Part of a small language model's weights.
Architecture: LayerNorm before each block, no position embeddings, no biases in attention or MLP, tied embeddings, ALiBi.
Training: a variant of Muon for these matrices, 787M tokens, 6511 steps.
Each number is 500 + 50 x the weight over its row's rms, rounded and kept within 0 to 999. Layers, rows and columns count from 0. Numbers have three digits each. The size before them is the row's rms in percent of the matrix's.

# layer 3 attention value, 768x768, rms 0.0312, rows 108-162, columns 512-639
100:507415484488512548505548502448537451431476569557437531483402517467487599479509431539541396464547427482404484619436462500503502393572459513540596455509492559468498449494410493475443593360421502532434559569462481495529477517471442491481498536535486470468582551487471500455516608432531592561420400459428546530391544503402479535492513536537508474499516453540510597448444500527444543418472
096:527515444555440477500548504492485489519496491512488493511478522469510451482534500487478568539519462496598518518540503485504593596562547420535486488527421454504472541488453547511513529529484392480531507431500611524448509511559492508434490491481521518482485557504534422503488495517559517512488477500529475494498474487467472445414593478481479542468526490443500506515526412512478423493410
094:498520530498560437543489469550554586499465479463541552490593567482492526451427404537502462485472452440529515429514473545477457408464403547479473423588535465455465570433488541549565466583501459516528469473406534441518503455480476480591540515430561601539407552489583476551445501533412509474569511484514531504503485472587507520479590500513599434568665476461480511613567493450499434513555
095:521504551495544422516529486483595473542489465548461458459447542469468441517539468604525482520581504495526501544522429504568597556501401481550598519516486514523385514516456580474495523501475454470520545505553460578453484471497364496445548515532658405548477504443448525512636523566456533413535427485584515517489574515467456557408462460477457505481464491532528565522494403436461481465492
096:436529463575470446569509533575463482491557460482459549527443436533608445427439493558581555548510506499504530595515510511504444572521483521490580520405541523470459410583522517476486492479467627409486482451481543534506503479496479509505543485555490483411509572515485471466528554448502525509532527518523512592564651436497510525525491477478449587503492571569497489536477543506475462488523
095:522495500577566428499514461429520549439487464512531575503554501552476483523502539468512529459531474453555391561412529480473448502429579502539493504406527446539444442449553486531467485538544577577535454526523492489454503430520420581524486509524443478546532449408443584592540547460431497510586463571462448479537501593503547531489420490568480516442522495435520467507480417490527458480562
098:514541490558562466541458473462427539452432467576462474559441602508542515473524478476455472409411539516495477527487579475494491566399517447484404556536479484522457482576457548539412506518477460478409485581480510549518497459490550556459482537525484407501529485513481492483485561503452465544456457507465480446490463519441492455576415469519599569527558509519477519485529444628554601512466
097:560561467467539543413557484534503527410521497511447558563413413529502582598487515450476451482436431560555525541400512402499508508589481446530444582457575509455509458438522410424542563533484514515548508490561526539504442425477550524492442477513493599422516509611514463580583546460500502551544497501417517553502465450538508552399509491432501458476564537505412546548502497515466485456502
101:459538450561479450489444495442536570527448500474496588498465571539467563518459589577369476476587558485485436552502492497564465511497530532508532568458577509525482523505521486495441531416475478427561412528546600374511491433440500493442532547553558477463561601451496470497480541493483589529515506424504612559546631451490461487483554540478505553483547510508501550488533498475572465518534
097:404515582531498492507550488512518572474586467553508499479578500438607420528435610524494500455498473483454547479592455394595475377493432521442494475436448530448503430477478536469447506488477542479574541474432442516521539437503487473408466549434447578462544508458391455620531567485444572445378471440506506537482526519454478462545475535477537574466539547557465520485539568530560491562529
097:639519466531519464496541546503518500555555535477414394421442404480596524502557512525488512464461607486441573439546474441356513537573500430419491450504543531465514563466492475410603477534436475480536437535548436623551516432461455523434553380528519580491548560443493568455542500519526529556493460515476410408467422561473467500438470591517521499559479505558474585606515493455472456472468
091:475433469353431457512441499484482502485465509497518517540491503551524484550478491503524504523509547516454513508498523413494490427543503534456519457445463505419508452463472464460518516437449529442632543478549565536436407401530471533567512453506403435499550488588515410379526409525485494463464534475531562434500463434530552518534391577486437456517531541495543446501426559580472501549440
105:502489463452491501455432399502522445446511524455536542499465503481428517455394423485380583440364467498474488541431518408539595446562453515483428589452494569485538555569427531435585400428558437486563398506512485527497481498461424492516455485509518507533485667560533488407540439491543490519465543457451433498483470516479493437550502484502404536545526570487613483466503484499589412620427
098:451579546437431540531475493471520521499485414459520428532497501522515530558502491544556469527522522469540488514478464499457446355586292462429380488526551546495564579512533510435525456488409469547489522481510438522479539397431422485520557513419401543404541513490557457484554503527496506449509503545488549510598494525465511456418567517447511444574509463606474553490524535486477507490476
093:446462481519417474452620456446406536533456611476536490490493522463411444523473446467516391432523459536491417459538505476529482467504504490499450526483504558508469641610501494519489481636530512524500499512615585563534569590508462558384497477500516527561528470466533478530377484533532496487436559533473469510461444548440468466543498524554549534530568458486480496491475529486551465524463
097:480501551506507474389517488485549475545488567537448461560496449485408433421489592525487518531517419448579497585473545535538454567464474476465543520467449606495461431437410430502418591397486563574549590532478545518552482611466535472531558525508467579480498520523473551544480475458476500404483495500539429455448441510478528478506530416458518524403482427443534611511492478449400536616429
097:499547436567514577522527504521435474449526476477465416467421531559501566532571512546493446503585499467547551443482465451381469470500472570613466416537463535433556511479515545489565505487512525383439511532523525538497507418462479514547511508462517527598467495683458510455415466573570619579445499460487564460451480505403476498533500401520450488508492483472522441480448458448454463365482
100:451382446464542472476489504543427456531464491500505476481570501435587551397516391461459440456407609468413458507513506512462522448505515432513544471531472426507534543483549496425457424558513473466501422497486565523485450555516497420389604462527492458508438514532538454398462457497490538526433416470465565572486497525450450429463577441566479480613596535471475552393397583537576509547424
104:550501502508486447491500461475573507482512472485544535508542472490534486465478508490481545554395588444488537518547508510500485448494474486531489497590484528505542370407490461455563566435455506571594458461538455600411495514417537543519560477532467545423428413475469568411534509496431568470541485468458514461516516500528502496541500510500526492527531461598502486499567431459400446471472
098:478536557448525538470602507467493409502508442578458448549524489554431519520458517574493611460547599472509490476432521611496509480560512465496530527495570468522469534564521380447448510571527553514464522466447512492527510422498480467528426455630459459540512529575503490533514390493497506462471546490466492554440447519441499452557535515512498528507472450475517516497527423600474420527477
098:461424423436469439465497533540447440475412481537472393448434421447436498436523576490570517461403414423575509523557552495453523658490514547521443566551391659530518554582495494469483537543493462486533481461639399526447532506537500553495480514575467433480533569497420437562477465550535535538557519495509427629455461519499488577529516482534514507498399426545404482479542594409496493538541
098:500485546380434540477567485508463449543503389512461547420525452498502545461529485451503429497476514512515462578483405549559539431493499438499466484568476525438511557482534552493527538530485481437495485517560477491564506620440460458565514421523441495506488616583514502451495570544480448465518531512538517509476625571461481456589596449450538465474498381564462557516516544525393457503437
098:395452497561434446503481473576589476495550378646462559520560504559473566527502465502476444417493531485508476522504498586471491530507495517499462493456478554450465549438502488563445474552488426506564472519450624509447506490537529513539497494455481519501483478519491429568494555590502568498605537539445628576356449474455521449540525488545466577422454510484473417507545582526497497502444
097:576471453506518464374449541419512525498494577425450524494426527560546566540501542576542567595577417475516487464531398482536532586561589551509544506478509484521435406518475491505505541560492442496456589461447509491578537508551469474555551542411597440487455468475448444476510486542474480569469508472416432467501538560441472469444543518505479421444398526542463541519491518509610521455539
097:507489464513548512559483540574434465464555480521488452548452574500590519479448547562485536488514432514453511533516525522487528485448515515480501572564502581453461484522524496514433553377482520497487536530490558410497523465502537489444567401498376432538399482567556470560553463418510540453474465604486403469528497519540453463478538532553453495510489505488435553415472552499493524471482
094:475443492452450452459477507560489527534515617561466529461532588524470402569579506513490553502330473510420567482484605504519359455582459466539455492447521517496564586490472479570548597414526477544467460479509538555462451549610473501487482516493424502453539517538472536442426411460507453457551443498478511531595527569527448445457464550616472427480444471489470548460561520480627523477494
096:510412455442485540462530487455474456541491582540530529440540456500463469451560465437468417484518523500496559471477507443413534506477445497517514534386526525490517463520527407494441515415534525478477550508468465444589527524429468441596534479448582462542483516404415499418496639498485492467576491551463536497602495538555622483496456456401549577465444382585592456465519525547454511531447
094:447558427553512526431342498504457530524464597539482466442557517499402474527573457513531442526514547510454447435456499429502461540487584492526572519548574449523471560560353456577515466568508583444486496485508446534585547570554486529493552462514545492444444446445471498420512600480485444499447587533471495512498545538481446471578625465525470545465472433514379588490458425418522521510468
095:483465555463544524522495533487599513503527413446437532478473432473492482597562483359510482517528581503473423494539608509516468567460533508386556413587466471540439472541483546492488534505516570535539541499509505446472502477489524532539599517441548537529506474574424497588472573525460540384510395523573480488473593465488522519530525512480473559484574523408451541517461490460506557452568
096:494530449482502533605488466500597539355543442509495496495503559476597626568478506571532532481531494430538544411473553489506465603503536463411570456486590445555537556430501482501470445492445517509494513535570506367632478552481518549499600434531471532543542447532494516508560448546472483549553511443484543467522501516599446592400492578517500526527491410572554555612523480541498451472500
100:424527413523484556547532459538601463524554558474491497465541425573489456542427472476482484496492465494555538392421540481497481511472435478654511568454514490471475489459505444514481468390567604515473439540471548553458504364526519407625528478549562547513433429518508488543481414497536537555563544451519535482505477450514562548530454523458503562511451498450490537479439473421480486554570
096:455538465506436491499563534372478448354495456464510483474472509445502472478517468480474469433548462479547403516531511409467449456466542489488420442452458530469475514466490514501516407463505574459498516494475468545557514457554458476552449543551533498548547545598465492549479522506465477468589483463511528529436469487464517515457547518496441558545446439526459550555465528570403515525504
096:512509477535526479517569554494455501473546462507520414479475496474439493515569486373495491498523547468447481521563562525547498538489542440321488543418486581524520512510461576443543469458416480550467498512485522510564512506526523477553524511513539576530457440566478468539604472542475450505530501482526535467536473558484504479447541550538468434491487454460515578516558370530356459429429
091:484505483572562558523484436575504455462578581541480538501394406435445431514532563469410515493503444469511599497630530527446526563458493491437572535555469505547491464485496439461476454550544487478573444514509524532416487513484479502457487492460609656508530458486617540474504443517596473442497534569432559512465546552531613495471504502515467457537563520490583499406495441461443511385458
103:434481550463648496448519525426539516544477448506564517533541530524528538496446535595612531481548484496500514464489487464412499484464521510505624501455531557528549531479515446449547398457420407456578432522547476460581513512425427530498473561506553448597483592491472544484544508543376463453477543570500393543500535458560501475552498488469511510524544472399511521540428511438543517442508
095:505449445469451535500468534515482418532454511476499452570534554507492476502434465548505444487414530636489493489483489536551535495461643495410550550388471477570508534464483522530463519407492510456563512494587557481390492517511473585526510514518538519532482470498600528500465460505600516427515451513523488606456485531430560534539520524512483392457535473461465510502546519580455524467484
094:539448618503570472484620480472556575404495423439518454555404545436461586469501591478388496535467611452495503481438453482546387527519467504441465418565426568455413571502563510496561483601519557606510499506464470485579527398503510508509543438497478528580480439491391517462373521466523572416507488522500441521519540489539453507397570549462498414456463536529428492674611488560484565420472
092:406537454461422508520611499561483452501484499486412515449557478502438585526546548449544526544570508456534519518435389578543454495390468529531465545562464569553450483590444473500521523457471475526527493525456444487551541473444446518531582490509528451505517441536517482430560458457468421500464609492559528475476522555483475400546497540465537492444473530426495392436511537523468446519495
092:513470639495507439464469565528483539441470465494454457486518464514578504494443504447458452562473430455500560476560480461527538358588569536452506500496528543486503558518486587474463571569534459484492516468558539494486487519438421496553605520564534473428456429519453529505495459630455522530521503502528521488495425479507452537472517444491386444532486499463489439537475475462584584472511
097:521475538508465582440434505507459438507493482496527523469506567567423533640596430462518538508470477518394501429449505463490533472485487502541504501437449449492598494489530401475548456623544631478529428546524571455512482392417468458336465443600500434576497437489494572431496501509540383567516460537507472505454425390478498430474475416503493430578447505488466524528460515514547494492553
093:510513433532492509456565487519439560469475557494483513490500553509527466559485404434531568512436478569497452568569404499446487573515621595555522563502632520550439425405467501495501570553454578499538448531422575525519574499515508505432504448473515440480494565432604471542478485504571427537478495533480494559482436515507553495539550462538516569442434580490456442561414486496487460527491
100:504431449544528530547455524499486405504474455494488437397498525444437526436471607545512451565505501514462496447451462527560519473480605402460518432528463511492558540463475429527442446493454507496473528495548585488461557517469508487576529526513432513482471461496558459534513478504544479523450588544510538392509428570561490467560505517473471449424530487422443577534492464529559549476527
096:401474515428498572505481467485558483533498485452543535563548491496537481580541425698539466491500458504454492438480423510450470467551511502520475573452586465450473396571500480527501557559468518525594485464501541480474486482468556518520501419487472403465490481570433514434457513560470511411460551479461496487526516489552440466479509527524443505442435524522543460449510459475531566485518
097:516462435429428506421434507467544538427535508525557474431474462483401440513483454421517475576502486417495403511498424532527522510530537475533542482458476614489529529419534532437547534467468483428469491503488466440431475458501531559490450605472546388510417519487510460500530589462505487475549508512465465473468559497590466559446533463533518511410509516571545497554462471589455534552558
096:495542552470445488520435510536469535433483603587453550516467559543497500505504542530543473505494511453493522555528433481424543469450482568426578598503597464537482511470509579513405532534501428504506547512434431489432518500542538551525512501486518459460535487507427527514476598492464503601598549458559469479556552469568502517565449538468463582445474551621519591512475487442571498450486
090:494560485424572545525459563458521437553416439478577613474485486504422500593526535536446485476521485421554493495525422419528491501490501491462550604481529466525488526462472480438542581405437508480512442484496453576610533549522451430500552474427509466451498505536368473568467504549614501554512401553515485540542517507469408432566593414496574512517395533491418540515587512494457495514450
099:456530529499501585572438477562518511471472496506509391416491531571522507484514520489553561476538541472434434611482504544493511503457524453530636502510426450433475516413448493436526480510453478551519449481556499484484485499484550515469478524651519452551544464583478528495455532427522559469471490533502437487518577448494476570548504534514469557520533594339499575534472565498594492501514
097:473542603518495597517502444488535466444508486543407451513528521414421581580446536535532603451593449483481568504466487399553411487530488559562554513460478557530499463548526473574570481500509599466501469603567560424504519492572457430462475519557504625489577518543418542591526590479394516486551550533517465490559600469464577500498520492505482490561547506549476571465518425450495547453476
095:545470449513437546576495507580496474531535366582501480489429481511494569513425580389455468413496509515520478399499408450511413454554493577442476589480515497504544476568519545464424527492540541435502426483536457503494535501455508514547552537531383455465484447541538492431497452577573469504493447609415506562516556483461563526575425467510568472472394521433541567513563542481515469491531
102:508407476552568461443484483550522522437514488457425486453435500456456525570391465489404458492511515526528533444453507524476546398481508483454487559528583492467487481482449470487480511452565472441539505472531403447518577547510479517533488523573471552497465465494511486455507491464482572488443517514524574540445473491430456435496515454542466439446476531419492493511542541593419575502511
092:521428533437531509451536498494501432471420524529457454457465483512555410494587532512529501440545493591341456493529408577503527447444469499454487483511606524563617530497590557588562449548456488448460468495508441603541461575543520514521458462477463470556543563526460590424446595414439497444588513536440505492533493494485534637487504503534499435553448449481491537636446525381442517477546
093:470498498478554536567525571447513546446473522440551492530425413472443507458478455446615494484564522468433486522469485554459464527514555418503443436554512520540475531546546595521516450471494408472501494497471554495449553486484499593485507586493615517405398491474447576614477470458448492494483489468488569491484458463583461606441554530487504531571526530496473435486574529450526446497452
095:489530564455541471567519454497485507608541605469527464436482553480540540516547403583500509508558401504410540428523491564435472401505556544436502551489498548488474551487483489531486517477545506528536495452401512601464488526428532476448522478429475583471508594487491357560502537552534513543479496460454539509466484506505525555444586434470491546538419504517575629531501461548447447533468
097:532501612449498502597517454436497461489492456409517512523493441504469594465436381556593524567459394510516489440409450554557450536496427530436470485482592499474440522482440523426453546440562514579415475475514507493513478497599528537387466545513495624494531501479430498584472491519540540506584445440508503524419617502569562547494481508495440495458471460561399571552523479505469425471462
096:475512584481580439462402530445428415469521567442512402461477542456550512454514499419564501547457464381548507458434523517513557617538583578577396430517510537549471502405596490496521509566465500512471510498533572600460541430446500511526549461475522436478545522462499475546452489499475514526603469451439523399515482505604448498480515490501546440479487401510479500464521607479443504429459
# layer 3 attention output (transposed), 768x768, rms 0.0582, rows 108-161, columns 512-639
094:517550535532555457512529525483447493491533548457493501508579478517653466528512499478429513502370565438563459499493521476475450479506497503477511501487441569488458476533485465490477445526522453575552458488504459565596421536493523444493435543470569514495409502590495504578438453482499486549483471538493529567518554443473503545562484525510410560457575451583608386521556501528456480542602
096:540520507519492482537537485484493361487366535434552485483482561475508516420437571543566466640428482448489406465524584616429555453501533535538521514526500528496500532472538449518576532512473492537481507587507424510491481475538471477506507550562562538494512540449415464526364479541513560494506448631469498455551523432505477530501622569524581559490387525560492519416515496516517433522519
094:416463475462532562498473479590491575522559499529456545488460462494519520493525432453483461403558590446486582430472513451553497575373501543602510499525475542552460463499443485542487511538463427613487555512477507474504582521469605460490592487423445460579556468368512553458502545467523395532477511564468514504484559519462473504513456449557450431484536522604509494564442442515504530517486
093:476458453579472537414515488469377537548501547547426609432580503433445427455501489431447528458464543492543557424570496480521512477515596421454449527566507539520465558491581523419569507383568439518502468633453483478481539554500486533519479503487434487518536485500474521487488449519479525554492508471543539561596609510493525415490593435533479554489457503521549543451495507504539464491534
091:520445470523538488533559480428518542537426405452562438508505516471472573590530428518515480358527455492505499521460503465481503562531496545495452483580467481475497520459502501506550455476455473538534510514525505522568456579552537465570484540480401447502453422517515529460500619475403425597577517407506422489535441446476495474469538412521560524528497439444491535430456481643513466498524
093:515403489499584511458449489561532457463493480596541495512468572518452487418624459505500497496434583537464425589490465468431407581482410526501462406564558495461539519523483572474464526481475510476451544580500525462477462560463488438509525474394543470578524645554433574558496481538535523576459457490474540482475536530512547517454450471396541515534539494464566550375507568542530398518520
095:500416453479588467473518501465528436556497408454483499590578458500476488484589547534431541645555455518541448450407532416486552447442424532485510569516445471423533446531478534492452468526509620507477451474533492662507537537514448476464474495426470483409463470507499544443549497517499569472601582393519468553488555465480520582524510554424567416469427465448524453474518516492577520476473
095:578385551536625537454426476445601395498498566551510529450504495576514521486557466511485519490473634439446451491537472457475501511392436480483509512467506512566482554464558505536387426518458587477499534434454511576450525515571556608454423441449562525444504515529585527441489476444490538483406463503450466563451491556502418423491556436432452524485581474517489533414502488476452576516469
098:434448519548534520467497415552622517476539488540456462445481466466445562490526427520516458497433537475426539452540583441483495542558446495564481463478446472494566468492404484486541472530427544592469495509423502545542598515430504511521450591480473558512520376540483596571551427517451601483562539603481473488464384575476518546572556567483381612494516449504480544491586534411511560504532
094:496454447519492437393428453475516480597509459419455482554442507396426469493470458453585453511442463552427447452434499501513502523522545531563557510473510428505459551485521483548467547471443414486570536492489645577486581520500408424513596489525542505502530451531502516571636426573506484507585550681531493538513421471523368581428541413532571466424424463562514543475466485388454432467543
098:526513561518425436504483573492503520462430535437489506519458485451480493531474504562543498544604559600464465430589538474619441539515544554456511555546443555436428450471565532500517493488483457563450563440552467511524394540466529498544503515425485463572564444497586546559371426574546483468453483446489496492423516494464511500497477460456436485430470553555462539363488546560561614564523
092:515376507471509490552562397536504495467537567494467413498474491437558487439539530456624496503456421425540496509529578561528543609513498473498449471532459455490414482491548494542461506567567433559452604420476482466592447539529521367569450536521491459521400468500524420603513562469515496464481416460493467514486518445465596510466581489529486442462534385458491484554604488505490491460533
093:493466504491548539589500513512436496466482540561476582368488413451647544437511538570477355462573555598534566507564466466451493514499407555499483460486530492515416536481474477543472567489488503523539546578549424527437311566576507452520474487502480509471502415509403543526547554516466383494470454469507562504418532438502444538478491548518534425449512482455484505598460485512458511473516
096:479457404452474487537503558495494523496536469527450502514517450473470501452537398522504474494547531549398467352452472521479596522487565498512551627486460535535464468453475466509445544493510460573530445549436558588506600453495615549525502486547621559487466543466430564618469516496540508497499499435467396499535507429437552517580501443495579518545414547460493451506491545477465499539458
093:485547501453460505496465427476505472480496529529480500539435500553480484413518515565496488632517519509501572530496461542583518447487552469546560543489452499526466461442435518480464518459476399486513441533488509495566501482505416537571519524489530543484486441484496414517545474459464531443491473437542447548405443537554469489551437459498471432492463485426501547507481433467483540527476
095:467480555543580465454512509565426474500545502482519504446600523522544537477416547496482467538503470514400557418436442434561518396518600488498490477483477518526449528474439522587389462573530461517547511458445525544510421497391565553469476486481521444531462545568574470561516523512577476573475381491521591481544538449548354486531545472590554445444532530505497459434596534504447484445509
096:591519536472453556579544547526480483533470434582451539472465503517512542495452532484549498551483492512526414519510563496566538521510486469517483576533525486589465505554559474525544582427444521500477444526504483510525493438496512497542519540506497508442479518462444482477496539520538443514419413549592496562530607497500508479338390505535538463409484468499506430513552501475518539501513
096:519505541485506505562630473441460537502493575452422474385491477496507551518589554476531474523572538562581478418491550479473463555484488471463515585537468578496472483573409603549581533573437434624459525520523507471486525384550548447524427522506527553496481469519602469520490557533557465470487575589525432490543540478521475578520484465519551487478506504551603432492529421502548418505492
091:485448424420509473550440498414459475537470492489468489460472505472516421452470483464483592487581453444542487533525448510424501542491505561538439574454531473415418496500545547361478482497553383457480538557537554448409580542576354539490486536479529517473525491494415437561530553483492521579431504491429511510531468427573527573499464542471491471471522515472485457571476517597546384528525
091:461458473492493547516539426538506493494513566516504509441550536490558476422531490450412528533467475444502477591530546505439538608537458572552480480577535505477418548578472453490603497438465500308557498557509463411490506422552570479499531535465527548464492525476500372659479482507574515517420444485567456524484477471513486527563558517393535552543464550463456477517476556483425507443463
099:555520510542610468514551502496470478525563524459437521449577641529525423508492512531374466534514496541412497484556464523525498408479534537520486495532597394515463483443509440435559556458531485554501532444432506473455564520482517517521490561493496496513509464446537503482495610454572472441469501435496554443461461465577525484505525493406576396437469552454539497482590483538421503581449
097:479545568531492499577515511578430471453502579415540494467523432584422523522541443461449470438582439475639539429539605552415504500530505504476427506393554514447498543446483432474480461495504508588506541569426492497430554502555552525504540599484521485575525397489522542552463498442538405556530491460454520518584471526571416550429455472509524554543569518452568564522501529462459379678515
097:491564608430538514498501419535582528536419500472495563456415447421492493549570507456505506545552513490579462448504450509524596489422473449442525483559529474533573425505486534554535576460580558564491448434490532513474523555404532505510508551498467498560539439517528524521459501466452458556428482583554465496507481527578530586474426556519548451535524522544465495520522494357552498501556
092:469550516522479487633568434467609513508533481538549422513580550492472520515482539499469561569502502444431548532477546550431585454483409475418464394466525468502409517472565523538505517414425526501534397561535471481466534494343474516531599477591522489501512500511454481532460567439446546559585471463525468499527526425526462549556455511477548451541411507548528563542447597569407511431511
094:507525557505482541445516416434518467528483489485522527573470479478502481542587511518482389599519465507432471415480426507548481468500526431449447465584587513551492551538515514505554524502455444453481428538441546534529441478561490491543464527464461502572534516426504526456507534420529489580550507427477518551501565532496536492548585561523482447602531537510441464490491549481472470538483
088:566497468449623483532536548385493435480487566504523494467566469456510480485517515478437485475500483489570467598577451446505587509451528456397485476535445406522432488526570513511496496472537540406525579478492417498539511463480462496473486397554539471490527493485595497390543536544550549562516523528504529552549538414555453504556448483581467512547504591436524425570469552486445523467512
096:607512513511491472504518436589514491508493522465579501503471440513472471459467564613427482478430593517554490475520531600464404498537521568489490509491575387481513572438364513528446552579363392575411510465522555401505498410428491505476439501469413494490485545432461470505468462505542398500540477448418512472385537447494502471598521520532513447463551526596480560545476534491424487579489
090:533560384456439472524500424488468556523412557444614523522500523535430472493420528508517515439546454498487563462608549549502518480513495424425476583513524564504548511518507548458548482473459431493479569573521464507513566447493483529546452509526504561520477534586594458518448435594495461431421579424544529477507559574564516586402491446480508432558545499476600486580478539594394483525480
092:429460550517566504397527458430545536480418561522578439470575548486426650472437486475531495535516563511487502384444408452475489534480515565438499466447520484439526505483500471449447464445484459464470503508468378548534556468518487412510532495581432573530455529431508588481418421521544496541538573487574523477539427565489505443500467480505496429548501488569436537500555483512514456469525
095:546556570451446489537444538515433484521499497495554439430540528543473446484539529569492475511473486506481451544490547568528502529484476468522479438537478534423461512474495514375519512450450409487486520456467496597397574385460449532478445578506540497517428572549452485570509481480460528513378534499501500475466559463507521528575575497493441522523502379491478515500566410553452537519515
095:532494647618428457528468562408446546430458406542411473558524417417491470593520451530507490509514552421527395559496493465586537414490495522510545456683509540548542486542477498453478530498519452513549502403500470390566482534413483462469430524465524544511587549509510562442417488471515527551431522503493501479562565552433511479368464496534497433531491469457412518551521516521491581506519
091:445456477466558525558566468571532500583484541499474512393549479435413615513496488553490513489488507588431587486553372427529683487595521557448507528554488444462553557460596438394505471438462506555524427583429579450494424535525554536541537504605418516482523436517432485437494448573540488598552398541421479530471500489437453532468494469510546524509586497450516493577507440428529508524542
095:557514517510434507449443429524509482522575487454570524524498502502467540515473410578465521542500478500437504426385424544474578451546537525556440478451497459561498510513480519548443473403499498485472484511517417520434522416500433611524483532471437464498511542481465453518391528516489494558455505494426495512461469473525591605538477525465489595530504518530497467382446565514606511479443
091:524495448511478515442565599472524508600425507501547510508436475514401484513518441462443497517486560521463486432473443547548461466441509447604517482501444472545551462494552496418504500541560508470518499495425441499501484466463443496436592578456467392462476594612501580457542506533409505465526530527553533452501482598461458531591407408478525570489437560461455520487507519395521462565526
090:540577448507465522507518506527510546422423493571528567432475559552470430539546489511520494504590552468516447589542463544548439408545430539491533482529551491433440517549392439524536515528464474432540469410512545456538467441573545465577575427474489538559470481498528520492452553517552504420427442483493469555588506567487539473559500525588491547462586516573461444463540547480506424557493
094:511474510413512536487435472480477547520550510339445570402577532456484438513472453472494513490469501495520507516459517503474600482542467369525452521617511563529494443420507461592480474499512486481427609400441562554526478562508523500435431444547494543408484517463475418492491547544530500506574494522533569507532540575586533475584428581466452471460563467554481541503445456460522494525541
089:518515535579542551415440533459589481433489538544477545488571464488558556497481495530480521447532462509388511449547474432523589415508531485450485474504505568463463561584406453485519561421550457501465522586483455405451560533468502518513512464431455472453465431412514568488511507530585544453484552459484477463502461491480633440550490366365413510483490505503504490428448585495509483482522
091:502449569504535536440555548472406543499478454480515498503555573470447578439530461476554483495522414547583527496390548542489549525620476520485538515406497513462554508523395532479438498598601544492464527540497508455554462580536519540498560535513350532460593472463407453521475507502539554504555515550511497614432568505502573627536452491499442495521462514523465598547544541467481568469470
081:513473454499436589487486534435506512547531440608474544535488463496546459595558592472470526459568511620424483519503443493513545594459502450525525439511503490570439482504479482465516465508464558560456495523482452594589495519544442532511482404503552508514637529451458562448546488528502583495437496542486452494558478557531437504570487506509460512544493451465537457517508470514530494561513
092:511551451533426421605568487491496522502474641521455483589467441503535579538383606491463483438500510538553473498453509507506409501491410464493476398600552479524531545580443450444490510450435492421472605478581421489569447499485460571526551498469457543482536552496565492564454412534503512556520575449612545462497430599475510486467517589500475520549512512468595574557431482477529554438404
093:497496633508505473468450514458524416565432485506510559488566536494559541502459542554443573549426545401456445512409532490481527504475491521384481490533526534478538555554508563536466507604443518456503474537588611499427506475542509519490392594525498465521567551619396573497460614479475425536555540439479480532415544574500485490490469508442525455556432393606462492475510500493416434512509
093:511480540504546573409542602538457604514557549577422511644494479530558441537515434507531598554538509578459441465401583496473509495574522486483476539551534510507523498592524596524583634518482537470563442487526545604439477483560488511478510471492528460416519472526533574479472483493450507474544508481549469537529512478441494517312564516381411488507444500496507433506552487626437465492435
092:483452591527481514613500496425446462410547559415432527521488582544521559501517485464537494455461515415446503453449483581485533469462514456445508460455451529561467520484439567509558482512543460564534575545395429519568431601554549499511526528576455540455578553480534505574494573483536505568537432420584527541433503526506459529476506549595566621591445504563450496518432571540426425528459
094:506438434531594498543547520490477497560514435517580412533493544492512578532485605595538473557434495523461568573455468459563594476479535453469467438568480550505510494462399495503414498542563567403480480572398464518598519398530476444491585495476522534516538490513479415403555461576473519452421445465624480552549444469463500591478581558511472524587565463519499547519545463459514457490437
095:622464390443562488488507466475479410466442384516524523504537531404526514591502475510522503481527458471495606533526499504496459480505448535546562475502475522450552473491470491568536385532465510549524442506482521433531485485466525460465501501478439554453519554445466435539540504482563536508475428492488446496543456487445522494562490425455488560540540476610584380457500461577476554553498
088:412405502560446389527560460526439473532551535459492431463571502495481560505405487492465451518527565514442532471573464530489456582617460552522447368654566500439561561472402565555549397573399491502491517568532464537447460385566465599534476489543552573441418459565614555465406490449554440520437555500507555506470530512505436482516521404425503464558450461531527473455492412530522522485494
098:535543484483526528485504546452461529553532422485503567510458535533532496475532543550465410484482453511618529441405550475514479489533554483564525536450428552535512437500384554506517481573500522532524555538655578393580429455484451492546539525463544521480477466459541573510546430541446541518458554558546469554411514458515519540486493461526371513612569525506581477370464478506489525482509
098:485516426529563519508421535549547577533512569533614586396518468483544517591577435482455406577516385460404390469453400550462521544487519487438507472440527360532562578495484482522438449390513498485472545521483438439534481443483581517544569553439560507612486594541561495479482415494449452615553548494448521535484494464464414480464509476504571562521492519550466536491450434351466471575552
095:546434484543542554508380534386493458518536647507467479486506550563456502451418487493613436486493513557502531481562493523513511544497430500503484427495474527453464369498478523467473593401519506546475568465536441528470495502559564399560515431435501447543529500498443478447486521453470481428442528590528557507523494523485528517467540437461493563518520511442481471512482444450460500518468
099:480473508406469496520532504522535402525512479544527530446503458515491441507550601429510509526464465439535477583549401535610449526474427537535488417552483581442428454467491542505527439446573533455497604507445520392510406468585487503511421390477488504495500522535496510601544588457500441532415415426513548494475541455447434525473505526542537543569528515472547439512402440486615461492467
090:510604467469588473572495497568430516505451576451662454484453481518420501475484453533502444412483577572561590429535504490459489535510601571457432556459438446462418429495539520548455554521553490487435506524385471433480483485506515592516560464478503458448474470531603501492563473534549541522599485423463366507447489538519461524446531528482487522539611470450554567516477459486520548501555
089:497464495525518438525527491588566562548480488505547550489470402537496543437475495655479494426451580489455557486517458498543642470480459574394459404452443513505630456451522442335490430604455577565467454563464452544458554509496595502618433489511460490543535522393534528460554616467479505463478502476522511482493547545562503486503467493497496550516574468486494559565485447549478460528578
095:486529579438542488473591488523520494490527455500456569575440429497543408459434520530636443475549517509547560473492502541504466469444504567477483466510456523462479473464519544472446502464421460512484445490536532560560581447483413422445493426545578523579523524462516567466546436546461490514536469501532463525501469488516524521458492464376452561504551454475434471541475504596478525461487
094:460573558440571509398515518459465538488589461567514496525488428506505507515546372512451528520564472463395542409483489495362522550455502457546526429513491471463575430476458583539508423452435492497487507574508510473463425526476504535528435499467494503544544521554557508525541519496460536551433502502522467482460451555461467430551496467516567471543549536563575426471568556501382436528532